Weights of a small transformer language model.
Size: width 128, MLP 320 SwiGLU, vocabulary 906, 2.29M parameters.
Architecture: rotary positions, no biases in attention or MLP, untied embeddings, attention and MLP in parallel.
Each number is 128 + 32 x the weight over its row's rms, rounded and kept within 0 to 255. Layers, rows and columns count from 0. The size above them is the row's rms in percent of the matrix's.

# layer 2 MLP up, 320x128, rms 0.283, rows 178-212, columns 0-63
size [106  93 118  77  96  97  91 120  88 103  96  97  90 112  97 108  91  97 116 105 103 103  94  87  99 107 103 109  92 117  99  94 103 103  85]
[[126 184 208  94 102 133  82 124 183 149 133 137 122 104  80 127 124 128 181  93 148 170 108 200 156 139 157 139  75 131 115 122 158 143 140 118 116  88 142 155 143 128 145 137 131  46 132 107 170 184 150  90 158 129  89 162 191  97 161 119  99 125 109 125]
 [156 135 135 146 137 131 189 191 133 146 155 168  73 126 116 106 152 137  50 157 134 171 170  74 141 101  63 130 135 112 138 159 124 103 136 162  82  82 152 159 111 126  97 131 120 118 160 141  64 137 133  92 128 108  99 106 175 125 148 115  95 110 134 119]
 [129 136 118 118 142 128 108 104 136 112 151 127 181 125 126 187 163 202  87 115  94  67 139 101 183 114 105 149 135 124 161  81 197 119 137 168 124 101 144 160 108 100  80 132 159  96 135 159 108  67  98 150 128 179 178 113 185 123  79 148 155 137 107 131]
 [100 113  79 145 175 128 112 186  73 166 169 138 161 165 167 108 134 136 148 127  81 111 148 109 127 136 109 129 173 158 139 122 115 139 161 127 184 140 152  91  95 121 107 115 160 122 115 180 164 103 131 153 205 105  87 100  90 120 109 130 117 113 110 122]
 [127 120 173 154 118 123 106 129 165 172 137 136  80 121 151  94 124 162  90 138  94 108 114 165 196 136  77  90 131 178 133 183 108 122 134 158 151 130 143 184 174  57 155 158  95 126 121  62  86 147 202  88 155 114 150 169 135 140  99 108 146 135 178 127]
 [108 153 143 100  92 131 136 150 117 109 106 161  99  67 131 121 167 140 112 144 177 104 168 149 140 184  84 164  90 104 116 135  78 121 177 110 154 140 113 184 179 176 108 102 121  74 126 185 130 141 117 139 178 101 116 117 158 105 150 126 144  86  68 123]
 [165 112 106 134 132 120 152 153 114 102  94 113 105  98 167 116  74 118  66 163 142 142 151 129 142 107 182  67 106 125  91  94  96 114 156  63 159 136 125 127  97 158 175 104 183 169 124 127 127 130 152  84 107 182 170 121 165 145 174 148 111 143 122 108]
 [110 154 217 118 169  86  96 127 158 186 105 108 126 107 140 116 107 166 134 162 168 107 125 143 100 123  85 173 119 170  91 172 165 168 179 135  90  38 128 115 140 107 103 118 113 151 146 186  97 179 111  92 169  90 123 184  93  93 152 100  94 117 128 101]
 [141 121 176 118 100 156 122 122 143 132 178 130 146 117 128  90 131 173 185 164 160  79 144 144 137 150 105 153 169 119 176 127 137 174 114  83 189 171  82 121  68 114 120  88  70 154 199  99 102 125 118 178 111 116 106  81  98 112 139 152 113 108 164 104]
 [202 146 165 122 108 116 160 124 143 125 121 110 158 109 134 112 136 134  95 111 124  92 130 124 155 114 109 146 130 118 169  46 168 181  72 125  99  86  99 124  88 150 105 106 110 140  68 119 124 139  65  51 125 111 140 106 143  75  96 133 127 148 210 118]
 [111 115 132 151 136  80 150 165 126  76  87 146  99 149 162 173 124 122 123 124 146 163 150 178 134  98 138  78 186 118  60 159 155 150 145 122 141 138 103 165 130 167 176 129 136 172  66  93 146 126 137 123 168  73 117 178  90 125  88 138 127  81 143 154]
 [137 126 130 126 157 117 124 184  91 132 130  79 106  96 144 138 145  78 151  91 192 136  47 129 111 100 164 148 120 124  96 184  30 107  76 149  92 140 186 158 187 117 115 100  94 174  65 147 131 119 102  94  92  87  95 114 115  87  86 116 111 119 150 161]
 [145  77 132 134  98 122 142 138 207 157 160 115 124  86 131  88 116 113 128 129  91 125 206 213 142 144 179 158 174 144 160 151 177 107 139 117 129 173 152 138  68  87 120 158 107 182 145 122 173 179 124 156 131 140 145  90  92 126 160 175 151 163 158 112]
 [ 96 116 100 135 153 126 151 106 113 105  92 135 117 142 159 115 132 157 163 126 160 134 102 150 139 105 108 174 156  48 175 163  85 155 165 145  92 146 140  78 143 123 130 112 110 103 101 120  84 136 129 113  44  82 208 125 151 175 117  83 212 132  72 146]
 [133  89  91 117 119 102 173  94 137 124 135 107 185 184 132 158 142 167 141 133  65  90 195 100 129 134 154  67 130 128 156 141 107  60 135 163 146 154 151 126 195 157 177  57 172 126 109  63 146  94 147 126 126 156 132  92 114 157 160  76 117 127  83 117]
 [143 141 132 126 104 128 109  72 105 114 130 181 158 101 118 148 161  99 141 133  62 144  77  81  94 114  75 135 131 184 120 141 127  98  70 102 121 216  37 121 131 184  90 157 127  77 110 164 129 146 106 130 155 136  88 112 165 105 118 145 120 129 105 181]
 [134 122 125 124 123  89 130 135  37 104 144 148 115 144 129  98  99 120 111  58 188 186 129 142 124 121  75 119 115 153 138 179  86 174 118 160 107  82  70  96 137 115 119  97 114 142 131 160 151  95  91  99 128 159 133 191 149 161 132 134 176 181 182  60]
 [108 110 120 148 150 155 146 151 178  72  97 113 119 117 100 162 146  79 152 138 142 111 191 129 162 124 106 100 113 121 167 151 143 134 139  89 146 192 136  95  97 109 130 227 124 148 191  87 142 117 140  76 155 144 116  89 118 161 111 108 129 183 146 152]
 [155 135 111 114 161 141 117 145 107 119 143  35 146 154 117 162 131 135  79 134 153 157 128 115 168 114 118 113 110 162 159 109  97  88  91 147 160 171  87  85 165 161  72 168 166 162  54 141  93 109 142 143 105 147 176 170 104 117 194 161 135 103 132 111]
 [107 189  94  94 112 131  97 190 107 112 145 102 136 143 119 177 202 102 121 115 137 150 208 152 112 138 122 131 199 224 138  83 132 131 100 150  56 149 105 166 159 128 127 149 100 152 109 150 151 170 163 144 106 201  85 160 105 122 191 157  90 130 140  94]
 [160  99 114 114  86 153 163 133  99 115 108 160 109 117 145 102 132  85 134  53 154  91 149  32 144  64 126 168 150 132 139 148 121 209 115  88 136 133 137 140 139 116  72 167  91 103 147 129 103 183 136 149 156 152 146  89 111 118 113 128 131 146 183  90]
 [152  94 109 123 136 165 152 128 102 111 145 112 100 143 113 141 107  98  55 143  93 194 122  83 162 152 141 151 138 113  89  40  93 130 111 135 125 108 125 143 147 119  94 161  91 123 168 178 113 123 137 129 169 114 166 111 148 170 132 107 146  39 140 145]
 [ 72  92 166 173  85 108 126 168 137  70 114 157 179 158  82 186 117 125  57  82  46 117 180 146 101  76 166 104 117 129  80 160 151 112  87 144 130  91  67 136 141 149 162 143 100 114 151  92  85 141 143  59 148 124 108 143 160  88 132  87 158 114 110 145]
 [117 124  92 117 138 126  92 163  83  91 114 151  90 140  83 129 185 179 109 163 127 127 126 120 114  74 102 118 115 159 103 117 151 146 123 170 145 125 147 185 143 138  87 107 102 227 139 127  83 155  96 143 183 124 112 151 120 111 108 148 116 164 112  92]
 [158  97  57  79 151 138 116 148 120 119  99 160 215 202 153 148 156 143 141 102 122 112 164 198 140  92 176 188 184 141 141 168 170 109 166 110 163 123 131 127 128 156 118 132 136 155 102 110 136 157 114 148 125 143  89 136 125 116 110  85 123 161 109 206]
 [ 89 125 163 144  61 116 181 110 105 142  74 128 117  81  89 162 109 100 167  97 117 132 124 134 149 147  92 143 134 150 166 121 132 186 164 144 157 155  38 162 174 110 112 173  96  81 144 117 160  75  80 150 126 171 146 151 123 126 172  86 137 159 135 128]
 [161  99 124 121 132 120  70 192 134 112 129  57 100 166 150 185 124  15 151 102  92 122 105  93 125 161 165 114 179 149 124 134 150 142 144 113 104 136 120 159 122  99 107 134  83 117 102  84 114 143 158 106 128  91 152 111 146  94 167 139 160 125 107 110]
 [126 232 120 124 124  75 153 142 119 126 197 144 124 105 128 207 107  84 149 179 128 148 153 143  94  91 124  98 128 112 127  94 128  95 146 114 108  86 146 107  89 188 156 124 130 136 132 142 127 134 109 211 164 154 109 158 100 117 154 193  92 138 128 125]
 [147 127 117 131  52 104 100 148 148 159 142 154 139 199 119  72  84  98 100  90 146 145 116 115 153 162 129 155 104  91 190  95 139 111 107 115 116  96 177 150 128 175 127 101 192 101  89  68 158 129 101 169 182  93 142 128 150 142 100 110 115 157 110 110]
 [127 118 104 109 161 127  98 187 135 159 137 166 110 123 168  80 138 147 151 155 178 122 110 186 137  81 140  97 139 182 118 173 106  95 136 158 104 129 136 124 157 121 128  83  68 125 163 114 160 215  87 153 145 123 164 207 152 212 115 137 104 174 142 159]
 [ 74 106  61 136 113 121  80 100  99 144 106 132 122 168 117 194 183 132 181  96 125 144 141 153 135  77 167 111 131 125 153 127 103 146 136 130  94  56  90 152 186  79  83 133 155 142 123 154 121 165 132 125 103 114 164 134  63 122 163 114 152 104 145 154]
 [155 109 110 110 144 173 148 114 142 135 119 159 116 170 196  80 173 111  80 110 161  54  99  79 108 140 116 158  65 135 134 181 124 186 102 178 155  84 156 164 153 140 117 112 130 118 142  91 120 138 200 140  76 101 109 170 100  88 119  98 121  63 142 129]
 [111  97  90 130 128 102 158 101  67  96 136 169 129 144  85  47 168 121 129 193 171 113 155 109 179  69 119 116 113  90  81 115  90 107 123 160 129  82 117  83 129 151 117 100 162 121 175 148 126  90  98  80  79 147 158 102 174 163 144 129 152 148 136 191]
 [137 104 190 137 184  78 114 120 124 146  94 126 108 136 122 193 136 112 124  75 135 168 167 161 147 113  97 174 136 167 133  73 161 191 193 108 203 133 109 158 149 114 152 125 136 182 130 158 121 119  78 121 101  90 151 174 103 149 134 103  93 254 149 127]
 [122 113 147  97 184  95 169 137 130  81 138 110 121 143  84 102 115 102 112 102 129  94  85 172 103 121 123 145  78 197 149 148  76  83 108 162  96 130  64 117 127 142 113 154 138  95 151 150 139 138 188 103 126 115 150 131 109 169 132 137 150  82 159 146]]
# layer 2 MLP down (transposed), 320x128, rms 0.267, rows 178-212, columns 0-63
size [104 101 106  79  96 100  87 118  94 104  96 100 105 110 105 107  95 102  98 102 106 103  93  93  98 104  91 108  96 111  98  95  96 106  88]
[[141 157 122 133 143 132 114  89 131 208 144 135 104 163 144 192 149 117 100 200 142  56 104 148 123 128 148 169 163 146 175 167  97  96 169  65  78 115 127 188 136 104 102  63 121 129 140 136 163 167 125 145 166 109  34 191 120  81 105 184  96  87 139 111]
 [144 144 105  97  72 132 114 139  91 116 141 143 160 153 133 160 160 162 122 196 126 152 126 117 112 128 155  87 203  99 140 128  97 123 129 152 111 147 115 105 104 135 100 149 149 134 170 137 105 140 206 132 123 134 171 110 134  98 103 110 172 119 105 121]
 [188 165 215 123 183 101 138 147 205 165 124 190 133 154 111  99  83 122 136 128 143 160  85 142 108 140 101 143  97 138 127 136  86 132 145 123 121 160 157 155  58  96 154 146 118  90 181 132 115 151  75 165 141 152 110 130 106  81 138  72 105 176 138 150]
 [135 107  93 170 122 146 164 145 101 142 139 165  88 169 142  87 214 153 168 124 110 104 145 154 108 134 131 111 102  84 104 207 102 122 107 155 136 127 176  74 138 124  86  68 104 120  79 104 195 126 130 137 158 174 165  72 147  94 151 104  68 156  75 162]
 [ 58  80 130 103 160 118  88 116  97  96 121 153 108 166 136 110 111 117 115 178  80 123 183 147  97  99 101 126 104 135 137  84 160 153  86 130 169 100 158  97 165 109 158 112 160  98 130 130 129 190 111 127 152 101 171 125  69 104 161 119  61 123 186 126]
 [170 157 162 170 105 105 200 164 107 147  91 130 130 166  98  91  80 118  90 163 134 221 111 123 151 158 136  68  75  90 191  88 145 152 168 122 109  98  99 184 122 131 123  67 125 137 110 127 115 162 134 122 134 115 108 159 112 168 127 117 104 112  96 144]
 [ 81 132 155  97 214 133 110 130 127 130 169 146 167 109 137  89  55 129 161  71  86 155 155  80  78 127 142 186 116 148  99 174  91  34 179 169  78 116 139  80 113 131 110 114  92 180 135 125  99 124 121  90  95 175 134 135 124 157 167 143 108 101 134 107]
 [135 129 206 124 141 122 193 113 166 161  99 124 175 120 188 145 161 139  73 173 108 143 114 157 107 127 126 130 127 140 115 212 158 129 138  91 126  86 116 122 139 145 120 151  89 112 137 163 166 131 134 132 122 155 118 174  85 110  98 124 120  79 157 155]
 [125 143 122 158 138 117 137 151 124  88 181 126 133  47 152  73 106  86 180 144 142 129 183 108  75 174 130 119 181 143 151  91  86 123 139 210 159 124 162 142  78 153 130 100 172  62  51 134 171 144 189 118 122 138 138 131 111 148 108 136 127 115 178 110]
 [135 151 105 103 137  67 159 115 180 119 124 111 144 191 124 174 116 156  93 151 136 124 141  79 151 126  76 111 157 127 113  84 131 178 128  88 129 137 109 114  84 109 193  94  69 122  86 110 138 162  99 102 108 155 105 111 174 100 144 126  89 102 146 127]
 [ 93 128 180 105 154 124 158 142  99 143 151 103  72 137 103 140 147 119 105 193 143  65 139 114 136 144 112 172 137 176 113 164 132  92 116 131 163 114 116 131 162 146  95 141  87 138 105 131 123 125 122 124 153 159  65  94  77 109 104 146 153  41  96 114]
 [160 100  76 104 103 121  91 131  78 115 118 172 173 140 131 151 119  79  86 111 111 104  62  82 111 157 134 103 167 122 126 108 153 160  86 159 168  79  63 133 108 136  67 134 142  97 117 174  32 108  79 103 144 130 181 125 127 169  73 134 123 128 133 123]
 [162  55 105 154  73 104 150  83 149 168 148 149  77  46 183 131 108  81 201 107  75 128 150 194  84 133 133 108  92  89 108 100 124 185 110 110 122 147 126  95 106 125 121 107  83 144 191 136 173 141  65  73 141  88 183 150 114 163  93 173 142 143 128 125]
 [130 133  86  89 125 144  91 159 108 137  91 160  65 169 174 154 117 147  99 129 177 139  84 153 130 138 146 126 125 120 129 141 126  83  94 135 142 158  85 123 142 125 129 135 180 144 132 138  94 172 161 154 108 113 102 131 179  88 127  97 145 182 132 126]
 [169 140 109  87  81 104 142 126 120 100  98 158 116 146 118 131 142 122 115 148  99 125  93 103 130 135 175 132 188 138 131 106  69 176 202  89  98  99  93 106 136 143 120 166 163 144 145 126  90 118 125  97 189  75 150 104 119 106 117 133 125  80 128 156]
 [111 128 115 105 165  87 168  93 108 174  76 135 154 111 112  52 121  65 145  88 150 155 106 103 130  95 156 112 117 109 155 190 165 111 118 164  81  97 108 121 208 141 122 128 137 188 181 190 108 126 153 139 166 188 125 113 125 124 137 148 102  79 116 169]
 [132 122 127 210 161  78  98 145  99 165 140 150 147 183 123  92 138  99 108  90 102 125 142 138 121  69 167 103  95 131 119 159 108 110 110 209  56 118 177 146 151  94 172 136  88 110  95 173 124 146  71 104 100 105 130 189  97 125 182 160 122 181 110 129]
 [ 91 115 137 147 118 167  97 173 174  95 104 124 149  85 120 153 129  82 115 171 119  93 128 122 125 108  49 106 162 125 115  93 106 120 161 153 161 175 174 154 146  61  95 120 126 138 166  83  70 169  98 101  80 178 141 156 106 135  92 121 130 165 150 123]
 [143 114 129 147 131 128 140 119 171 171 134 107  67 149 158  93 125 137 157 134 129 118 126 166 104 166 152 136 121  52 113 163 174 144 189 152 146  86 157 118 115 159 120 136 125 168 195 157 110 204 101 154 135 180 127 109 102 197 161 157 144 138 128 184]
 [176 147 128 111 130 150 151 121 127 130 102 190  76 147 178 131 154 172 108 132 125 110  70 106  86 167  93 124 146 129 100 142 125 189 109 107  47 194 130  94 149 118 135 116 101 165 139 139 127 146 171 101 129 211  74 133 126 143 145 135 128 132 134 196]
 [123  88 114 154 104 156 183 165 168 134  70 128 148 180 168 129 123 105 168 118 164 127 100 133 157 135 106 110 163 111 191 105 159 134 138 153 137 136 130 122  98 157 130 108  52 101 121 149 127 172 160 108 101 104 200 137 142 143 136 134 161 139 123 129]
 [117 181 139 117 118 144  85 189 142 144 132 134 125  56 166 128 102  67 134 128  77  98 115 125 150 112 176 139 119 115 141  93  93 111  88 142 142 111  89  98  30  91 150 118 155 145 134 100 147 173 131  98 122 146 152 129 131  78  94  60 140 132 147 150]
 [ 73 165 134 135 111  86 122 134 133 111 172 137 108  81 116 119  99 105  94  97  70  79 135 119  93  79 195 149 122  20 115 121 122 142  68 142 134 118 114 138 101  65 170 151 201 172 107  56 135 120 119 120  79 117 180 115 113 116 130 137 151 105 161  87]
 [208 150  98 141 127 128 110 136 116  59 121 124  85 113 138 140 179 109 142  47 122 138 108 136 135 182 152 105  93  91 143 123 171 118 154 131  93 117 199 177 188 158 108 180 138 129 105  95  97  97  81 122 165 127 135 153 125 164 114 153 133 100 134  83]
 [ 93 106  97 132 105 136 100  86 137  56  58 128 103 118  92 121 142 159  79 125  97 149 136  63 137 107 127 161 160 110 178 130 130 133 156 143 111 132 145 171  86 125 111  95 120 155 130  92 142 128 168 137 112  91  27  87 141 134 151  94 114 112  88 112]
 [ 88 146 176 160 121 152 110 159 117 106 146 199 125 136 108 166 108 123  82  71 122 105 141 166 102 162 180 130 109 121 122 174 106 160 131  95 156  77  94  93  78 102  89 136 123 129 114 122 142  98 151 140 163 136  92 170 143 127 100 115 122 157  76  96]
 [173 112 101 153 147 119 151  85 134  88  94  89 164 174 149 121  77 134 154 147  91 112 155  85 134 130 142 142 119 124 136 185 141 123 153 175 124 156  86 139 167 137 140 123 116 209 129 137 145 148  61 147 143 170 147 128  84 142 116 138 100  59 101 151]
 [131 127 146 112 117 122  66 104  88 114 182 127 146 142  72 108 149 161 144 128 147 156  72 110 172 139 124 163 138 191   9  90  94 122 134 130 138 113 132  85 146  98 153 182  93 133 123 129 145 118 148 133 128 191 110 130 107 107  88 120 110 110  91  59]
 [167 118  70 122  81 128 103 133 122  66 123 161 169 150 192 117 117  90 149 104  88 107 149 162 111 203 120 142 109 138  99 138  22  88 149 197 107 111 144 175 132 140  89 147 122 140 122 128 102  99 141 112 184 133 168 104 144 100  96  72 117 123 119 149]
 [135 116  88 146 120  79 133 138  41 162  85  91 149  92 161 111  89 121 176  92 142  92 139 135 102 126 192 185 140 119 159 127 119 128 112 139 139 126  75  74 133 147 164  87 150  96 100 109 108 138 132  87 106 141 155 135 198 151  98 104  89 132 109 145]
 [154  92 134 155 161 154 165 110 107 115 157 105 122 129  95 142  69 154 122 144 125 140 149 132 107 139 128 118  86 124  98 111 131 131 156 138 119 136 161 103 138  89 117 148  71 141 126 139 147 108 161 155 152 130  91 155 110 150 179 154 172 124 130 163]
 [137 166 129 120 113 142 161 142 170 139 152 123 152  92 137 103 141  63 134 130  99 114 104  92 118 200 167  74 159 108 159 143 101 133  81 173 108 116 172 199 165 170 143 129 109 107  72 186  97 113 136 126 141  56 117 109  98 158  94 118 130  99 104 156]
 [131 189 172 162 121 145 125 171 102 104  83 196 152 126  95 156 141  86 155 154 160 120  94 146  81 106 205 170  92 199 121 142 117  99 132 147 196 187 125 106 154 133 100 109 148  79 184 148 148 121 120 127 125 156 161 117 168  68  91 145 131 150 156 199]
 [122 168 116  88 161  90 120   0  82 184 162  69 135 170  75 166 138 111 137 117 175 171  84 143 163 108  87 140 143 106 119  99 127 159 165 125 140  77 162 167 117  67 154 111 154 156  89 127 114 105 103 148 114  81 129 125  74 110 142 118 164 177 118 150]
 [ 99  80  59  69 171 133 151 139 184 186 137 126  90 135 127 153 101 143 110 152 131  96 118 123 139 174 162 127 162  85 149 136 138 129  73 124  83 122 111  66 114 164 125 120 110 136 111 117 174 171 108 104 126 141 168 148 149 170 140  85 152 136  99 160]]
# layer 2 MLP gate, 320x128, rms 0.3, rows 179-213, columns 0-63
size [100 115  79  94 100  89 118  87  98  94 100  93 107  99 116  92  89 105 116 102 108  99  88  97  94 104 109  94 117  99  91  99 106  85  99]
[[125 120 105 106 146 170 100  65  96 143 132 101 133  70 178 104 123 145 145 131 132  98  91 136  93 197 115 161  63 106 103 111 137 101 143 102 162 139  54 100 125 171 131  67 115 108  54 172 174  79 128 129 118  55 111 130  63 146 112 135 125 103 119 148]
 [142  98 187 148  87  95 110 102 134 173 121 110  87 158  87 149  72 160 128 106 136 143 134  89 152 114 152 130  31  95 168 104 143  95  85 149 125 178 173 103  83 166  62 131 164 136 134 127 133 122 118 171 116 118 184 143 103 107 120 147 157 125 135 113]
 [113 104 163 104 120 144 169  77 113 144 131 120  78 177 134 119 203 153 160  77 127 130 100 111 109 122 106 163 117  91  10  83 143 112  91 118  97 132 155 187 144 145 111 177 103 189 184 165 133 150 130 133  73 114 164 177 137 171 129  83 167 116  94 161]
 [126 130  95  93 133 137  87 140 134 157 165 149 140  71 125 103 126 167 151 161  28 106 164 165 138  86  75 107 106 177 118 168 136 113 203 178 183 151 145 128 140  47 132 126  85 109 127  76 183 151 145 136 127 136 163 197  90  87 103 108 104 159 158 116]
 [130 118  89 128 104 117 147 100 108 147 153 158 124  84 122 141 119 141 158 147 133  66 124 100 160 144 100  99 104  96 161  99 142 132  73 118 173 149 151  94 137 171 148 148  88  70 149 111 163 135 121 154  99  99 139  64 131 123  46  75 154 145 180  90]
 [152 152 127 119 102  92 106  78 142 213 173 102 175  99  77 140  93 134 105 160  59  76 121 122  86 164 125 151 121 143 167  90 133 129 153 102 108  79 102 149 153 111 125 163 128 171 105 130  83 145 111 131 164 160 179 186 118 141 174 128 118 175 130 127]
 [153 146  79 104 121 151 162 137 136  57 114 153 152 141 124  77 120  98 128 142  91 112 116 115 100 125 134 144  79  98 114  55  36  88  97 157 136 148 131 119 117 125 160 161 119 114 168 108 160 104 116 154 131 120  72  97  99 170  73 185 168 107 136 122]
 [167 136 108 172 140 169 120  87 148 133  88 119 146 126 127  99 142 182  78 130 111  63 174 172 144 133 119 131 148 112 139  89 161 129 172 173 105 141 143 160  94 123 141 114 154 127 159 131 133  83 186 131 139 168  85  99 115 176 153 152 116 167 106 150]
 [105 110 113  67 107 153 122 169 140 137 148  94 155 137 173 152 162 135 103 137  66 127 126 102 138 129  81 175 147 166  61  85 117 164 163 126  86 149  90 100 100 158 159 128 114 188 158 145 133 155  83 103 146 149 134 100 122  90 127 112 136 135 183 166]
 [ 88 137 141 140  98  61  99 108 102 118 102 168 152 125 139 198 129  99  91  99  21 109  85  79 121 147 146 111  87 134 107 113 195 125 149 120  94 126 131 132 164 167  95 154 113 154 135 133 147 133 152  99 178 115 127 185  96 140 123 146 116 107 151 137]
 [128 135  85 168 128 108 117 133  71 113 156 112 109 119 105 178 126  87  80 168 147  76 102 177 140 100 133  57 156  94  96 128 127 161 124 133 108 152  98 126 173  89 114 125 134 137 138 120  72 111 106 127  90 118 171 165 104 110 122 122 142  98  74 143]
 [114 167 111 130 121 144 118  85 143 129  68 151 141 160 106 193 162 159 105 134 177 125 127 104 128 103 129 106  79  95 101 114 111  97 131  94 164  96 113  92 147 202 137  53 129  78 154 160 122 127  80 115 128 142  81 172 162 113  68 125 136  88  85 130]
 [118 161  64 197  93 136 103 142 159 143 150 124 170 101  96 131 120 142  94 100  83 157 150 102  83 161  86  95 138 150 122 177 133 114 142 138 101 182 105 147  83 139 135 110 184 130 180 154 157 129 144 124 148 114  84 176 111 128 132 154 150 171 134  93]
 [117 146 168 124 112 151 104 136 158 119 121 126  92 137 116 120 132  37  79 144 145 186 126 150 174 119 128 106  67 141 138  75 187 160 137 101 125 148 130 136  95 170 120 144  89 113 154 195 159 176  93 141 101 149 137 126 131 112 178 128  99 141 121 144]
 [ 26  81 116 103 106 145  85 116 129 130 128 124 103 140  58 102 135 133 138  92  99 126 165 145 157  95 158 105 131  98 116 108 154 126 127 145  88 119 149 116 197 108 139  99 111 120 190  96  96 152 107  76  98 146 142  89  10 105 128 162 142 142  99  88]
 [125 120 183 150 136  57  98 155 199 155 105 128 121 108 137 127 143  79 124 103 151 153  99 192 103 133 115 150  84 176 110  99  93 163 127 146 143 108 151 188 133 126 132 128  69 150  78 171 102 190 120 175 184 156 176 201 132  93 151 118 144 135 139  88]
 [ 75 100 140 180  94 116 160 135 117 172 211 100 132  72 139  70 152 124 112 120 122 172 196 118 158 106 175 176 119  88 131 102 163 132  52 132 107 140 131 115 155 100 126  70 123 124 135 125 140  75 123 130  66  82  96 151 117  77 110 103  96 108 137  62]
 [121 146 120  99 116 105 134 124 198 163  96 155 135 134 105 153 119 101 114 135 111 140 134 103  95 118  89  91  54 128 200  90 106 104  82 120 146 142  69 128 144 145 101 116 142  54 119 113 190  70 155 167 132 106 121 146 139 177 136 139 158  73 131 134]
 [139 101 141 132 179 167 117 126 104 168  85 111  95 142 151 103  86 177 113 103 156 119  88 121 126 144 196 163 101  39 142 180 127 116 153 134 156 128  91  51 106 140 145 136 109 127 152  96 115 128  57 144 176 102 130 119  70 114  74 106 180 118 144 141]
 [175 147 145 188 156  89 110 165 159 111 134  78 133 150 129 123 122 113  75 160 116 169 153 142 154 143 185 148 106 111 110 150 173 143 109  95 138 137 154 132 196 109 149 163 175 150 122 134 169 107 140 112 130 182  41 151 118 134 135 179 116 133  75 106]
 [125 188 118 131 162 177 140  73 112 143 107 102 157 128 141 134 111 176 128  66 131 114 105 150 149  90 120 112 178 126  73 152 192 184 117 145 143 196 120 119 180 153 186 123 128 112 160  98 124 110  82 109 108 109  70 135 133 144 139 167 108 173 157 166]
 [182 111  50  72 127 117 151 123 165 198 149 114 138 130 172 111 162 192 157 101 169 131 178 124 129 142 113 117 118 199 138 142 103 147 146 126 142  86 121  57 145 139  77 110 145  80  60 164 149  80 117 206 130 158  93 107  99 109 153 139 103 149 106 188]
 [ 94 118 166 147 127 123 106 109 186 163 141 120 159 124 181 153  79  85 107 121 144 134 138  59 138 162 178 138 168 143 125 142  82  61 173 115 132 125 115  94  80 170 146 182 139  62 155 120 184 153 130 171 109 105 146 137 115  95 110 108 101  76 133 122]
 [102 208 170 169 101  48  96 143 147 138 182  89 129  88 140 126 109 139 178  89 136 137 146  96  86 191 126 139 125 153 164 135 102 191 109  94 111 133  81 142 195  95 152 134 144 125 129 144 129 175  99 154 169 177 168 122 135  80 197 208 100 145 114 149]
 [183  82 148 107 141 148 131 139 118 122 127 175 108 183 159 118 128 154 138 132 124 135 136 158 106 166 128  97 147 106 140  89 163 134 147 172  53 147 178 110 141 148 167 122 188 156 178 124 142 158  76 135 139 161 137 104 136 120 170  97 129 176 155 118]
 [ 57  91 104  90 140 130 179  57 137 107 158 152 172  82  81 130 188 171 119  72 138 126 147 108 105 138  46 147  36 110 108 128 145 131 120 182 130 100 120  85 110 120 149 133 119  70  97 123 127 123  97 159 104 121 118 124  74 133  60 117 129 130 133 105]
 [126 128 164 141  99  85 132 114 134 137 185 133 115 196 140 176 131  90 126 171 125 154 199 106  88 110 194 101 101 145 108 115  99 117 195 112 107  77 161 146  97 145 210 169 126 228 139 118 147 114 146 133 171 106 135 173 156 159 176 152 113 185  93 116]
 [129 136 156  40 153 169 108 130 135  66 156  93 114  64 126 140 159 134 161 170  89  84 125 116  85 121 136  84 141 163  86 137 146 129 182  92 178 120 148 100 130 104 140 112 130 121 123 136  98 112 164 118  85 155  62 166 123 114 115 145 124 133 111 169]
 [ 78 210 176 126 116 161  79 135 147  95  87 121 122 225 112 109 118 116 150 102 106 106  99 121  94 130  84 194 120  77 141 130 113 115  83 157  68 154 144 103  95 157  63 128 126 145 134 171  51 107 123 134 108 153 161 161 133 124 135 145 139 108 104 142]
 [151 172 153 109 121  86 122 169 165 128 191 153 141  95 190  98 155 131 118 168 135 149 110 183 129 107 177 114 114 176 134 140  87 114 128 141 176  92 171 148  94 104 108  90 165 112  99 104 158 107  99 174  90 115  96 120 128  79 109 172 102 156 144 117]
 [131  80 161 123 126 155 131 123 107 124 217 159  49 139 159  78 152 131 112 135  96 132 134  87 158 115  78 126 126 178 116  88 151 111  97 143 102 102 157  78  98 101 126 149 169 132  70 139 126 131  84 136 111 175 215 124 117  75 173 175 139 167 131 107]
 [119  96  80 114 191 144 159 101 117 109  89 141 155 169 145 163 133  68 162 121 125 166  87  73 101 113  87 129 115 117 135  66 118 106 120 139 106  96 108 144 135 134  75 137 128 121  18 112 148 121 175 149 142  78 134 117 146 153 103  56 148  90 157 107]
 [136 103 128 108 126 113 151 113  80  88  94 115 127 134 142 126  95 142 136  49 129 146 139 126 116  90  15 153  89 108  94 152 139 199 123 129 117 142 107 120 175 173 152 156 132 169 149 117 163 120  88 181  97 132  89 150  89 103  97 103 138 157 154 150]
 [111 149 145 137 121 149 158 144 145 113 190  98 125  94  77 206 122 106 139  79  83 236 121 202 112 106 137 137 121 132 150 116 127 114 140 152  97  86 110  88 111  95 138 157  87  82 121 150 100 108 154 165 151 134 132  96 144 139 145 154 151  97 192 114]
 [117  89 114 162 110 175 126 129  96 140 110  85 122 154 130 179  88 120 100  75 111 141 110  65 129 148  72 143 112  80 119 125 126  87 135 121 109 106  91 133 165 107 156  80 158  67  78 126  84 118 180 150  46 168 135  94 105 129 111 104 136 161 149  87]]